Weights of a small transformer language model: width 192, tied embeddings.
Each number is 500 + 50 x the weight over its row's rms, rounded and kept within 0 to 999. Layers, rows and columns count from 0. Numbers have three digits each. The size before them is the row's rms in percent of the matrix's.

# layer 5 MLP up, 512x192, rms 0.0753, rows 195-267, columns 0-191
104:516507433494425562495465486447435428522519400336481428502552513537630465558579520464486512530432545481538497505426590535454445422459445564520435524573515474515453412529480493574549549497542589502401505494434501548452497580537539478561474513467449507602510479428538428465496470432470478508535400546457482526471420501488447493592422466453558587468480560570500560438463488403571463585553456527505454464504559434479482477406443445515448489566428496490512500498496484435485460545503544484470468501379511536540459430585483521536535501520518474439472448486586477578489526483430513511
103:478501512558423509530544499504533411537442513444519466502469469527420473466552442479561477548502477503464548463452447472507524536513408501573616452527394519487445545540517527622458384458437458585584464504529448562473533511508524496490542586540487554486534432551568523476517579476521441547512551446585564585530503598499451490478520542567548489494474554452506528574579431553500413468454573494511517487499430507505418443495410445548471531424398589553475551443509407449502565492486493480518453473602443495583542379478559470421492571457477477574528488497527565447534436434530485552
096:450397532491579392582460546490454472552433485503548467505526540476518496465446474456465530514442449479491563549423479533519441517487425514443599570522601477489416525476477518520425501468408525450522482477565424569557490474483564426449570482458506441491583596509390398510448497509580584440522515535474480461577506535448579487506489484529444476460482470483502522440476498581560473503475504514472515511433489447458473421441569498402382505419527500463462507517460526593463531382530423470481438583623547423450585457475456510460541532512466477502521467540489533489564530543453397444
103:393470446442535525526407529415384484556460427555502530529532525453391409483471474489535398626495511501529513583455475543479448530589557478529504490573561574540516476510509527488448491377433493508439599431483453467536524480499497549521433522482426511467443569433535496474459533542474548481461468543517605477566459464569502452533569458367488491515459532480536487513477544364442463482545496450506529500467539460510502529513454557479541503432557542493483536487505512487530545551492501511477487532468520510534670529429457439427565529463538521544473408559525475527521557456401458381
097:561465518463480541493506504560463461452496537463568588426517540518472502504507405523535535509521484484558534410433449437536527416518549433527439592369457467402571445540517465450453516537556533511509524423505517482463534569580517474565478580477452429574521515491464469467464582538576543565512431548537592456551533513580468541431572583489500485572587517441449453505475529538491532370485464560418479522520473481523452480477554560460615506365447536540467506490511558556485621457540580487552498617545470511478568534499460480513523460494426494511621483521478510434452527482499462531
108:455540556503406450458505526579421485545378498577478528565478550563518537468505517411549368466490517460427521534475537469546524562467470543584513445382538475471495526613475493550447524548492475499413587506555435471545505442564405522490480430504536454444486405537572489493495511474466455564432513548501468457463486429466573529464467458438510537527467517521564453526446519392474462493481555478525598491616447453442428499453528552466540480468486453503545614379561412547605438530533475519533522490515563520422430540475494531443484449489475515475412504531432507562522524516446552547
098:589541456463467515479518466473439415521491478528535416505531585503477506457521556494438436528567546497547523480564478440516536568515464507451477509569494428579417579483487502423413514470473469563419415486525539592422504472468516536456503482506540509460453438529540535509468453440501485584477491492562481521563455531594503565491574517529503455558482554451457570411531601536541542506481439659396489530531412380639556532512519528527445516540451482503415515506529470571638392441511473485453457519490559453500530547500575467440399432480476440532471457524459466495445537488500536485
104:443458518493489544494497555530600465484583516483497535512570505467484499511457425509482489614326386503531581521527483564451538468526477444410456537542569543441544550470468492519524448461489489540451487447502432540499507471545437496396456465482447502569544578396630479476506536531483445518531492522560544531432448539521436582580553486496507594442480548492560517519566438468407440539475481552532468415472414525517480512531496517590468508543535569551437506521448538538472481420552463572451480554586534552517467396452424490444439483580553446466473515546472603515448522444533444551
102:526467536555535497557535522419528507389517470531412636562452448428542489490580548568541487479562448545495571530473502437555478541588528465437481447513525433500492593510431476522510484443470453599504520451482498438493501490554464480564473415608463384496476418564423524459457477538424517437489550514501476522533501478493503455426411440629522505531479504437524513486523531457563481505494545569472537511548526535545492477436593532481572467482434526600481568581464481455514610481533467459552471483491605573539391492573469504510518484552544557452480587484487532546398514453522530604
100:517501463374481442513491499593484509565473480464497566550483480542552537448451560526631527524508502473560467425478532546452502458483574499414544514507457535574521492558574470465415492549467517577449559596554426484507453465462549443496542420542479500509617518472498516536579522457492442457537543506531440506466519470510600468469545480417578546604448548503613509413418505498518488505493519503477456495504431530582349544489557427541567458496451418560604478508529611488391543493518566508450497537464476523454496501560472480491526532494477443384412460546437496494524528558548452452
092:501402568449490454625471551504505525450503447507496450505448484467514459466430546431419607480543490474512533543504463518474470382480485532381506550424496524503493534461550437521408462501558437426420365453569423507558569512549491559571498464561562465496431446460485521523550489418472574511475398506626555477449368518385529534595442433514534483450439484448576515432578526444439482498524510446444511497473430562509463490545475484520564499491492498581565539413589512489503472508502493543519476525502509452517533449544510498545538485566449531531542466571554541482560559479434470488
102:431487462399470520464420539536505446500530564570514435444480511480485443501392494452548624459606493465414528537519548489390596506442411559428515552526445584496516485486537475514477435606469548527464494458438498578540405496507516510549482590501494511389468563495498496540520540524531537501524415567525392473561381469420515531475484533549480476486433438483493412446529552520527440524478484547503446494495552468519472544466556526529494425589551446546467490534521479511494504476435529469477594540552491545458413562546437484414498625429514516449478439482520492489604519413519464571
102:472511473515501471491412527482554455489502468472584502500508505517415558447429526416484533517516518433522518525583527433448517388512509462473423527402472545519577492519565433494516499482436535466381463508564403464518544415451418491501536423569577388565538553500471482540539531586513490521525460506551457487545486576400466579592534499513479519480446418489574449470660509561451549519564539484463455420416560470390560448552556594463468500447586512491518540481571505520528546573495465512562578539513573472463483504440533476511499437477550478461437404527511541540533483466501580499
093:408457472504524457584520451510621506540489546478446523486647522504494515474437421407487426468502472508594509493469565460535476415445530433559481531508575508556527520528506523443492476499481546534505451464460557518523463544459468554504473539431560622497479460578470509505556472533458473536514397475551527368540572496431483533508509517474420453470574423404547491495467451508403586456560468451487398458475559490503414529418459492482473521524564441519380545502503493543460544480500418572445483529581514548458623546460612457557467539531471551532567457550533536497535531520537425479
102:534573508487569406583503451599500483394399598443534482547574515533478500547559470516444606518617414484465507550455472434498597602491554447447471471469536576457534546497489552483546513514409522514431471565474565457517460497451535465483513595459457479419535602427552529511486520485472512531454497558426483518520541391465509529557529575486455484498500423473555460398469505519603580480433544531484492505445483609521528484492468517488482452512430482495434529484504525471504507434491512566398487535517541522433615500519576512469545551506565549420486492518500536514628433478422497477
095:566525456598465538408509537575414499474595436495591548421448506563459446542520565456448480538533544534491470448432566618628506428485604563563518543487490435452489531568502498487432470442411475489412499534499594410440580405474454512569475503520439558539447478400395520508498532504564489460507494497498496518440519563462589476519543501551473550473492555561540495500531562448481530528507462383401542529451474537526440479577472463475569517511544564461542475500455409491560551441546413487513495483425538568500530490573493495574426497501492521491407530511509517537433474505467540518
097:532437511516487500521505398482529473446605449554423553585527523529494557433537504642481560539554453491483528503471498506470596618521505474530579451481427531454497561451495505365510524512482492504530443437565490446475475478449558494578571538362573596586542492457501580471541436486498490478539522453512492458592522487472534517521537542489581427470568447450481480447465506468605518423532567422530469465553537425565529562484479412500462517540483560436520577473533542625528521447512535582555512525465470494576428462597467475557535469499555501488457529512486551534557493536515395474
102:447452438509501538475522597434469527552546547593516477498427474500539541517512473473518453512538543421531467483471468444416408525495510584542534382444519496448531483509474444489487535536497584450491548441438481511567490470623547491488503437559587494500509547572552464538567460508591436506447552480557623440573494580577436488559514468629430497495528461563488483540569552564496502563521467550440474518481415492482484403536505508505442469526530436507533549546495533518461522521535474413580576519572507510467466566427460492410607492475472519518485600523533563492569455663524510452
103:478492511591558493499596475362549497533469545393426496376555508512552426529472441519536437487484547453512432526526523558465533573511468495535527542493483544470520434486497486507518496457420550523530459609523487525518497502504595463504602606472483426388541509658589558468431544493447411468485458519530511492469454549483573546545480457406528535503558412492528454481458516438490539448453486502541551533499561484480547472550414457467509459518479567441486533451478501522539480530504507525566459490566505511407434484502550504514561633546539527590534535569593465526613517464518401500
101:544562538509510513537442523456395546507564553533423506397512538408468544522420598399581484451579487497438454546499471477461530511431497480590448446510500505517493469459432594458547471461531623500444537522497531484469508428424429530458480505464483495453525525510483450467453471561449391556486505527581467508523538492484522489485592552541464499503526512456470511444448385492437394591457505382526521540468567436469487427428466569616467571493485509556524485588546508366458389522466524496469503485518495511446522521419462516430475503497407503588492425418511529529510481567512510471
102:432508496600352499529459490453573455531597510547488528527475581563492505540481462492517397456506466482501433508497432502534513538471430527563522508434463478596491453469437419486505487540432497526489551466392556445531450550494569556548476559535464487585581450527478579604634495500463421611507469563573477534456449514495519474522467419566533516450536519577488489516546457487547507532560443609432576494488507536475549508473488472474560503607428515368563514453546515528540531466488523535530490513519504489468465472419559448463545534591565536470418563540540517544469449480410432438
096:541422530451503523522483482474572493499493518507509482467542473481479494567600443541524418502544531490582457503442516469498479527543456515530416499560473530483456543427475476474478565383575514526441511499501480551452499570488559601549517491481391491525534461454507391538442599568445502484518494596516598503453593391453489404587431444541506524458471522495569477534522615453437453512502511510541525573433468532556467511398416490505580497494479468465530581522475525524492650421550440515616519518488475463555489577439567519459543502558617485481542449445469531543408545497476442457
094:481453483548457584439495555489465571612454530527482447438478517550531492445508417472384466477599506521576550423482514433450502460487493481403495531482423542492481520580451469420484471476523526497439483511541444583620499478520458472509544455538492506539572416558463487526438510482522497575482529484566489525531418450479572451617444490528555504437481484460481518496497564530547361491474509490483508461494512453532533406472398585439555500490437513521506503479538450553501551527573604497502458508536458578421538636533519474471429420502480377530417596504538496518497393496563497574
097:548469490531435497498406543525494451493447576441540519529511436517426476515514477538500521497464584524477558455554593448513456486509555436491423457522486460506452629524500489520512515500471518490491547544540485631510538505511479453588510462425528539487576449625463475461537453451415497515559484454491469501491477620527561459497507523544461487520571512503614481556460435539530490518617517530539489453554528564437458419540435523476432481471596525539514516435534444454649471605568462427495522470515539494487562542388582517440525569454519443515373485488605595518464506461443558524
101:454524472528428482439497476478500459501551552448483461480543459555494577566530399458556519444562453527503576464573498549498475489392432521486502513572547529389579467591468489466516493612471484462400466498532613540469468487472549522580521477538439516515481549521558514499567473605506413501583479487548510518577405520534564519431519628554512493399571472415499409459532455483496542562452502418520411499412548539425516505517566517531479486440530476440487498492491400503456557542549450476444521486468435408556406491471506512432524473393417431536498469507500499442502525583542540471
094:561582432435512543497441457429536440531587492539517443464543553553481493510561450537480445428487520489497480509366555510555489506448472537439468618544479462566466468462453487536492422553589511438526470515485612494477476462438564454576460482576540543578524480518525544482470465479437591518454470431450503559457543596491457568489464635543446556494493470541427573514485553470483498461492560465441497463489461514523510420517517359415496483429397434535531485466525487416529427448487503509449549493535433430501493542523465511367466458467422602536464565537509554541530477499559529570
104:478595545506367507571454566544525419493487460475520433517524517437538514435419544512568450541460484452435568572552547466564494501543523531500471489469500506465499443470536535549506398499531458550458485474590537494509493477471608441538602505429512490566494581488462437534549434510515408537492581473499540458557480496512481522548519509457581489401562517632476474473484451449415528417484617460468481444479519475528450428463515643512571468579532480482418504497534526541473473508467476495495469508550517479469478363357491523466525515476560542531498552519480471578571449513566411403
107:542470443472473457485452548444510529493518525532455526417472475550560552481476421511527550529513461550568483513412532466484457453496526482514475578479543455502525421433543404536530546452566532488560513576461491445534525527517459517411563491490450522415410411444481490521556451499495560506652460472489692473564490515449577484440536549534523544454428516427576482657528474523504520477547529506529456400515463528396497511553537606486499560481540507477564468472528460478567561486478597531557532426528509555547549501489460504519591487534517561482590558513533570525430487534449456611
092:529529490519491531558496556472492525464503425568490472489524495527479486506496550551472510464469397443518485502525606508486582500391462442488482545515532517557451495409519420516562532583518534521480418477421554469429529486396491415458549512489463538621552485465537576492503582644607469455425532470556573514512474511510507502567480463534485572460539500493452578552534507517441512613442581457485456517569523485618399384488498473502405488514539485484480503474592430574515449523527582493470467466454455509477516459410549517434382360490405474480440474476463493506470483464478484507
098:410563527474525453528410553487509411446499475418511517454534474486494555493515450496516468527534445431482522520497574495481563504555455504551366618568446511521545441435487467468463489542479481481582524530494508514521508511540542446619499421482535487491418592541508439493537433551426497446433529479517533436477462570448597460497568465474556533509461557531474431402491485554491534452468622542464522474486441615639498511468516550377386441470488504532522572512495464451563551412501461448517527480532464502527487547462522435513486438493509496523528572596523350506483406535510515451
099:504580511511568543512417461493490420483541471464461489433571605450555554463502493460466493432542368539525533531583519548544598523553422513424492519495445436465567468527508466483446515473527474494502459478532461556409517473422578510545481469451568578423493562472523524509484421463544533599525525430492490493387560461516579480672496498493535424418543434456446470538566417511423439440539489505513547514559527425516563517428525541517503506498574476475428493516429519456526471509462549493459464483485550552561433410467570455560526448496517446503480500547513599414565610537481448528
105:473371431424494501482502504541518511550478469541536440433531496410534464517412395473482481462427442490561507484501525472485514408437446591561496525466488511514511604450533522553491486415421568443535411525588485542440453497508494566440556538438608477435506551490430483523500455478498487439569517462545490526496501519533561498534496391479472462472618406517544469404527547481588467596514488370469509457530543520409528534491457497411448490420374489451497533475481462544523424518527494504508516516426540495437554438510514465523386468585515470558518486591529585474459540496448457460
105:501487478523600428523462558525488512638594478561465531382539548509513497500461476559511444534555448463462550543449485500494460434505478481489551519452551455523387492547482537566571577465511474503521485560508405495493531495584497540540561520497451519408381401557538568518494469410482420444503489526472395609460489573495502455492565493575561493527552516550530503498552441512525535561528416449472468492540477624449383514471458472564518490455456504469534493450506392404571555479535487538524508485554429549506427501436529528527481508366472444512471469513531454514444495501408515604
102:542483480526507520473508475482502520464538485497487427430509489521557563546519520476506381564502597571413554420460460465505476513364505568563408500508535556625498455502387534531516551532516419535444477578483494503524467554487455419527407437497471458498505468511521530506458515450463527494379495430499435516476488403641499456529428458419476467518525495530454496423552555476491446499476589488560554474543548501545549511481581537485526498485523575478496515466465424501514401544583575617549453465378463430527595613485451534503536499509537479586462502473566548535556494447489508552
098:516583520494470578495411528520449474483421480486559395532495472467526519506510554428452538537496414487430516625455548588518426455534424487418530373517463613477474460485490509529472513500577466507571497556544538512460411542464549354541537498472537399408489440449555488490400504455584417471523517481504606530430504538491515587435510511508475404528500517543507533559443483429520497524467522580478430545522538479464493454532510448558504532531422509507461426532561518443541419442486568494508554572541519560418449475497574498476493401507499532475440495580597507528518505513414554469
097:534483510564522590452502436566404410594432505535442476543451536481548398536476496577426491397552420498511452439507495549589561544587498543432416612494514557429555537491525521512441478459510460549484480551518524572576553469574492550480517490427464495448532630495471557458454522507482516495481433459518425501441455597586486408516470446515552519533484434512460447461488492439470537533411471559570527522535526497447550417532432664494439542462568453513466495489509510562510514419542457491409499436512535466494561482549517475422504579503523552470496432449440451556540486493506541478
095:456471487627493447486513471461537557556509527562420359500563512446461505508469484570469493573475517504540534530491457638529469501586534539559541551475561480512458504408511478573522510535464598538495417540461414540563507459464487478459581497467526566492561509576409498499565504381462502483575523538473451491578533547510513487474434540597465487474456411641623428513474471469502437457485470493495471505416595540476563448529501484509431441428522519406523451495536479567562486450506545502495486573438463461456509503511431452516487469391487495579436509459587512506568458449435468497
088:430429546492390439496460523558412481491444421507516497528566485535440402513500527450500584504511520468480495520457440645499468571503457625425504436459503569510535468471463434544533524547538528520536551536509578511488507552498498429456617543583565551482499467424529472589504471527502432377506561453523494537442485518437523623482439482557526560517497477466384457516499549502487478544488359543549465453492455503475460441453602529446495517464560516501578416521602452583529444435562527515500507565538518530446549520377558535496456524462478456496484487497514523475555496465492499404
106:517493510367558476513490492456501461528469451450448536526528507528429506510436492548546457533467538469470623608473508481476513485475529583415476459541449574518470538498519546486443554456516500531551521568531416476473528492556510528468528472435607392480459548476426470528479509486516568435538512440486555388511499415578537447500517465484466460594461627529441492429514498465512496418417406528417553410528519391505513538437514476506491586567402486541559474626500484505457517485513501509493484500426450543553373507410514550515484479463426548508569474541518383414487577469481493460
099:456464443433459469485480443574540487467446528604472472426492509450510402565488526554556475427482517505459498400537508516605476503517414458531443376403489483446538610557448534485448474423553489462650411426500405564481516446498515549535523503546552536513366472471536520487564570500510471516511549482487518425549511480517550439542585512563497441516537501446448440466564531461543472510557471462526553483503410457472385596541435424426506506484454521575467553393497530439500465484430485473532480452479453517492516506535522490469530536520529492523498474464485578476543362545579516451
099:508457420426481417535508608525548570527495528505444522471593480536533585538532452539470561539573438536450498581492555525515445523545453450575484576443557504505472534599442477408448534572492501443462543545543463381545504553467471448441479448462496482563563510642505454524566485435446461515526540541438516532434492502573473598521484453564538545501475539534400463446523387506428512564517517459505526589404444535506371528610466493565514454544480481521514494500485538529481533489460519484504538521463571509564586607393555506506494556555559484528542525500538459578506433479512473550
098:503548439508516385463508424525541517561542486456403406476505409509417537498445511452465538451520528482510513545535478442553413504487508443442536474474430574473517532521493610469388465509542523522560538435453526512480440486511501503471527541467541485390479459448435499512582434484461458546459545489453549508517634453518535462551506438587550519489455439500354469478519495441525454519488530572423454469698465387534530521436469564531573391462499520487557516518519476479483555508542539484508411448428550546509448442544549484552421498467495531497542552485497426435464490500557581482
097:551577499364530491480565412482538485501498418502476593555557520472515482493440577470448511552455495501428566503536532500447495427512556490506569403467484528540498523397484562475610433556495491511420508526516487527601539496546559448470508483534586494446480454398460493498462473509535512485514490533389546474534563491631576496509536414479467520507529509528484590530381488549475476478488535567424487542425462546447585472566514483464474498517540505432483381520523502439485563452484451408486502522546522528563565574474355504497555479557470611436432536486512498592425477555553482500
102:486408480495399502517496508397519438509548473467452522468587515506548460485481393537558503508492533486552475491522584589488497546536435510539466541562472503449491469572460389463539625437514609486520517438382469451480562454517564601555507505474591446467437558530429547428464506464500505559456478534565611452488445516424543496497462514441497507545474499533469540388507520544533534504504460548425521507523452551455497531421558478516527600548476545499560415546478365538456482527476514617457457434510477556582519440441472441529483403588490536545505546505505453519533483459394475511
097:510483501510550447465503427444490463395561486605437569487436490511594562511477420586488435535452511487571521470585474405548497513505481585451453511576536493495464443449484439524497548559445484514505502595562541495503400519526534455541468540506503507641446513535448369541429456489573493456548550527527505523492548598518561525513557466567472506423479553465466544499591480556534470486431489499496468492431550462476548574494562589507502466590596473495464510513461454494435460488501503501555517569533490507452437447425549528503535670518412514500603452479432461606504541555523484474
099:479462503576488513447532492556381580487568540574391477544523517581488505457544456489476571517479497474453519530500505468527454380439456497400467522444552472515512517480505456553515479473583492508470518572492389509564565563514485546424558379468516540546596576378442461526552461470492492401407483485555509469587464448493538462609493551524509552483434427489466502428504532492381510533426495538591487463517506490550487418558521554420394537579439485461479530453579471432506492480553550519394503466440508499480571493474514481562433411494487479510433568495511556474491546436504464536
096:525529462559476479469555552427513598580464544480479499544520576504420481577448472503476505497509463548545461459539462470552495467589475491491555531536497447480448472429469538520454495499548469482455555547450408597577434458552490540389504432418562532529526458473459485536456478460483483531543477514494512535412547610457449476467585586508511492456500575488484522546436531470539514460502614478510479526518436517577540456527463525522448578618421437456428472514545528548522516412542487385521587391393540503539455575521443477518600453413460412443443531533504537505482589615538542506
101:500519449482561440493507487568553427394588455493498524441553582461508529571586559511431481519546505543444540505429569416488450500515582513537490495405478543507559450410401564458599486406542399516449445463547482513480526466411462471504480496540547529497484558381451486479502528488557474506508530522464453455558446511483474558463528528419530465538560491453545512509443538529487507407461458425599562431530489397492479534493484515586564515501504552478438496539496514446473410456487427520596478383513529511471567583516390515508449419606486565480522446503608565508515529460504460547
104:427492585419522596580581497498521427484408582433485529449511557447482488433461502520533555499494591523461513581480517617529491511441553476542517447486577499542613559443374555534505461460442529463421599514466494482654548492516512508515535479446526428478525417540504532541510595489534551505475396531484457502438489480477470561476491621497508481444525524544548473531453496450526509519479491517493472540460541570486580562510467516471474542495411493486501452490563488548438562446549433494461495494496383546590407515489405498437477493483533511593608529516553523569459392514466499482
098:547452464379418463517436521495597498435511469444564503372483519575494482532461491507626574595422516501516489577431421465467497429534466428467501515537434519563475485498554533442517557511530485494524441540517596552555442449517482553480500479470496456538506559369474497542523523565479538543486443453528498422556438479550484479574457436497529501559465528553526570472508465477395570514416504477524460456436546466522522501576495498426445547489426468619496521546490476513525585518353480569507452603509440556548463463500453473442466455566523522497472541505491483377449429426495444519
101:416548541442480443531546460534486537568436504477566452521478502457425571571513432505462518495483409489557512483509522469402552517515477472450472491514485471435452581582592447459510465473523510410470549459483569477382579577412506581493492469562512470557414591560408467413451484537422549451480495523469421472481492561496501564628519529507529516539563534441484426491430520513435440560500504559442535501476541462455526522446398555481479525473439457539489472515569409425471461501533423539482539491533438534515474447485517445504604457391411531463473533474527437554382544507547446435
098:532464510431478474518485510483587501520452520500480494558541437531501449541489481516512592487521498561500479513538406434512476537507512494457537439502450553583530511481547514390589499470460475500438471522497427360411500493528537537449468507486483477452581418471597448438513493458488547465539489541444566507405432482509504541405430453454589422408555530490539374545463539389533461479554437455478475469512558530519424674566463455549489491419456474525578548474467497557542456521408508533545487504481555560604472443567462474432560500588491515483544361437502492532484518477519477499
102:547436456602363544521492474459578454533485500511510554578462487572486407530482472509381521473529508520470474534510638511482454465477572502495450531429464443528496543510509489458434474415500496553555457523465539479494415482431544504505579570472499618429396528517449501479557452522433490397494513475531373470449550487502534466590439428616457562490506535434535480453495516484542442508504572510475443571525531525526511552496465550532441534487528439491523541502445450594390538507421399576480463471459509481468444451466603499551504509524497472489510481539540498635476595448539473545
090:522418544476548401519561547461551453557565460522503507484575535465492460425370597500471475511469552473550498498567582505544583560536475480471561610484537477605520502436534507544520544544479475543488385448487441594521538528539532543523512557472472472510515569551479599509514452438498578467511402538455464529526468544477479570477464517471493474489587427436618476417411456420539546478452515496524500382481542555520475500454478536549514503498502433529479451556446520435484460547448568579378437464532518482425581512469439522572519534541576450514566546484468459449524527464580442581
100:496463546452523489433601517352518522518457539578450527480575472457558528499525509505424618601513582542443491601599574511523499567553557454477513479510510500585606535505524464625464513426436436478456485473478491487489539568513499437558569429535451557478561545504477567537560495545485533541415493528419492400504471426593481531533400457488516510538484508604495555616520498457387523518442446484497464517457492490464566569504541507523502525559573592548450504485519512449553510455596537502558460518577522526430513551461463515494501442502526465527503436514476520436412593506502496516
102:637479520490490438467473455581555425409482502520456477432469438538499399482442509448501527450480369525489470461501478377564453482562477511491482474518444452497465595350474556472536428457493462526553430425455578463440441454469416512528476395418518427584499450451497464555569489526474423532534447519418518514350510518469519452514547528523578496464492501562555484593517547535522588550547436448476552456472472488480550554534476459465608511486506479561476537528524496405523500495465452485574554493510438559470440458532533557494442527471478502552493383498510490515472449507434522464
102:586536524507502536503527543681464571520545529527498464622530545547523469484482519448511536463508495493489554493497446514441548518571479489506442456398560444450565428431393554513447508482508530412471505563511530576565538489453470521556496502563558529547408426535444497538567527491489521613491476499597471621485569561439548543489522552417465502452490629441578578499529490548508608486553459540458486502471489523429439552522448496541523538422491473534501530505543478488506556441457591517447527508408445534538418541509535502490614466479513487497482556528542568517398543469475605485
105:526542473455525474431417483480536500484488461552480475485488538527507455560539397455496513468454489538463446534545539514470468599364470503570514481464472589427566455551556599516447512528473517553441487564500514569494479542491466494566561517588564515565417486453464536498501452437599387403587563521420527521577467603524527471536481441477451471692508498581419458482492475432523514398525417521542555540517464492493457530532375449423478526513529527531535518625504446516493517440574488564441532510536438512545445499504465502510507511486524482573448491479459519522471528517409472585
094:484496454525474499442417437467447450524523541505520510471541553579525572493447468481549501526510447530503525503529431527412505474507439485546558515486488448481433455463494490485443546537460618560439495556464586663512540562526541552464456564474564559532575364488610427506548541501524562553577536484515526559465441455536516437501437514403533496480419616505565444558407508506451501485416445437463485442402490486528552513527519457548528541525544572588543482468503518530479565553600530540421617535486518551485473447516573426472501493465500488502330491520487505460460509490515450481
094:564476455637543484588460506492544567543503500492531402534526426464547483575557571579520488477423421434544503416557525547401447477511573436541528443566590498506501513462556448484523545522584461495536524506425459492480514459469507489543529512519504512569557437463535600470516541571467506456466550470537472507607527641519497445533553444445473552529493530442404640567496455474625513559437503513456471555534554499518445472512531497498477427497519482442463518470521533480556584498481476477517526401487464365518515467484456497438451442461453412478496445532452535403544521482420565486
093:486493444598455535545508485516433559560479531506576437596553489532557488546506500517552570443550465474515487455539519510521593528536478476604513471479558499501510489458543480538509503459574590503463612437503575479517524463516508527410536545483456586504425547426655478483503501516514455541468420562519518471493531409555460399526527448389522498401580604412409588452547542478509470470546484470540498535529403472540441502411456508536480622512479595498418418473573470523453507533509520573445548450524598476430578498511470473505576444549475479453523506495464469492467501461533449440
098:476510538559514467504427548496497454474428450483537509459555474432494487511503543421496607506477506472509458482534446414576420537498549591426506606427423521575563530545457513497532490471593600571565528481491464533399583538412530550440550589533482516378497437554587618502530526514511565482578508445450548420544433581534378510644462434370483522523463541425497479516489526509568512410483494463500467419450607431475533514502507515517458551475563519546511476519549500525539506518497562510460467492505430524477554475546446533516530461508517565528475530501481458550574481480518464558
102:618462555494579428498513518516506427616452545470487603535544543514511505541471453474487589466509459452552433405476490525593460441476474527480507461476557503559408545504424445478475448373475507503490488467470459537548469523541414475530493482441513605490449413481569504564505455545460465494410513400563571416503524537519547480499496463600456540403511556479479467448515476579421519454464540442419548435392525470469575462463480533505498517462502487505461408472478567574537548485626586522528505534556481555441524417524474478513494483540499566467407509531486513554508399479412451448
098:590519572516492441527473540570493528369481495469489507546470403503500515507546469530470557496526559503531502446446410566479460433557517514474564465590505552601466599593539455519529451461434452457472423515526477495502502475519487518555471527517563511460561451481529483467482522536472481469434502452453426517423525529476635513466510443549574490517458516556512487501377508530526386513602470490534609517511514560495465450492504541460371442542479540577513515583488504520573474458459488534486448584452549565552429451494484488540433520517473502576494447535595615452412334502522460477
087:485546478486462502488483406564573474456532537472555560435555502497678505512491522563658541441445529513467426445448459625475489468528541442440465446533539561484521507485499609505547511508497510612537559520502522478547494461487544436411530513501455549525492474545593584497504566479464497461507539536510497490521502494517438494502492500568421554567431439473467473498496445576634604478438520502486555505546501462603483547598488469621567535517459455542537475484477500515529534507419516533529524498486497559566452579436525536429613469492527490480501572595489508507453385541555537541
095:443445531512539550492504589498505503462442471559545564547559493389546523434563536589485545568485510455440558545596434571365434541580488431547493455446479516498504488573486490482527626585575536502515522501474541447521489600509477505496434529572586546458592507489456410565413484447528447549495479485587498541492494576503435531496500537517501459463452592531532553537514470512456503425569420546525452504466534449459494498537450538581474509491462438504563530555487528525464590484492515574513485620492395504557543566398438507511498488606577565519484545541513461524559523411472534555
100:531544458462482589505543539439527476453576479517422489372468476529599511553504531401578462543461497519584438429483590504433463497487496443494504488499494494502512497562403449455544529576489430524528503411524500425582572492560503546494431501517556460449391523559552444507545499506397466494552423537550420495567484597441432565489568442440380428480514514414534473481457365395459523436599514498502516460475510501449559552473466583485528462480530469420524538479462514492561559526463439567518486459411464399530554525532551479473537516494472486487479475521484556465548425470446540474
103:445394608483507436543447523482501472521442504551416495548564487695526534503474525544530482565453504538423463505538545519512505466546558540583492418505514553514537532480422475524617509558549592530487453483425536448534593524454457475574549481589513528460498463473517645505551491541464456455536513528502585492481489411519590495533461560594526507481541515484430512496404452469484601487506462516539465435559421463501449569595546478392469474536450434495501512441536395560477498512462515415610534460488400519501473504457482524483539476569543519476447553502499457500496529553459462541
095:482582514454551561529436571587392495495560531536477540500455599443460528478505582466569503496492432514477499487471523441516500508556518529626415483620544407388506524471519548512586503490518492551515440405444551541431473470483502571480443584584473501482415500517518527446494407496498477445510563480518445509551399525495475497494450531502453461447605517513555526559400543535565431504455500399426519478442493596586552525475550586467584571461441493496529514525515524506499497505481490504476573520544536451401461441560588490500552488457413524499454471506613512527527518530540391541
100:459498467555538571461384501534455531537514553626505392412516492425472515426479515446448520455516536501490516539495412446549498422546513459525527462496463500490476578474555484498518496593504527558546478428500498416409409437468418495533479430505611453486442489543430420484485506499505529428529472545543538474497553494550500512475501460472503423530505514435532549437475449599458569460536452470472526493467534515592516511518522522474621500533488552535523369545532528488473612493495489458598507498481477514519525527476465464436591576489450584471591551519543529553369507586605583398
104:511527475559483551398425446536530511499538467537511464430470514561516581474497484498439453485549545488457521529519483537514434434433508546424471603477552585533429513542447589566505502637475470482492512500408461551552414514466423409521554496578514539492470398594528530568543597449430529527437440463519375553501425517542481570484512401510464474537535434512519465546496482503503522503560388540490491421483536528431431383540448519487484439549442489494549485433524547509535497464594558533472425545484513489501477576461502517464549519494499403528353505537505564447517589521555511504
099:471578527572509416364470474540497476518557576588484552477413457440526527530509474524511515387490469513516530484569514463497462507493495468457432515513539455611660416504478496440443487493473513533505555539535478522452560441472547504494455440617541523475425530501522567477443459548522500519494465415450497517461565535514472584540524579460457498494437556582535492476479427483571501484505402530405501441411483511482506495423566536484412571507513585455438513587402551557499548547421486486461501424487544490415382494537489499529507570532516567450396562485509412508500516550536521419
103:460481574603549499468536528538497486529518518610556587550548529525538449498485461457565388383527457528544486470464532580376448421446481502426479569494582473573461519555524515500385449467420578468525524438482485524550468473442562527439479442413473531599434411561472507439485493378586562476480466491452553530481538499514533526515457467492508519481599554509566521523616424571560492485400453490514486540538547510492499440457538459484443479490524501576501515554496455488485535567501437591486535473498470538558537587565421508490533572489460498512539567530497463545549448576529459597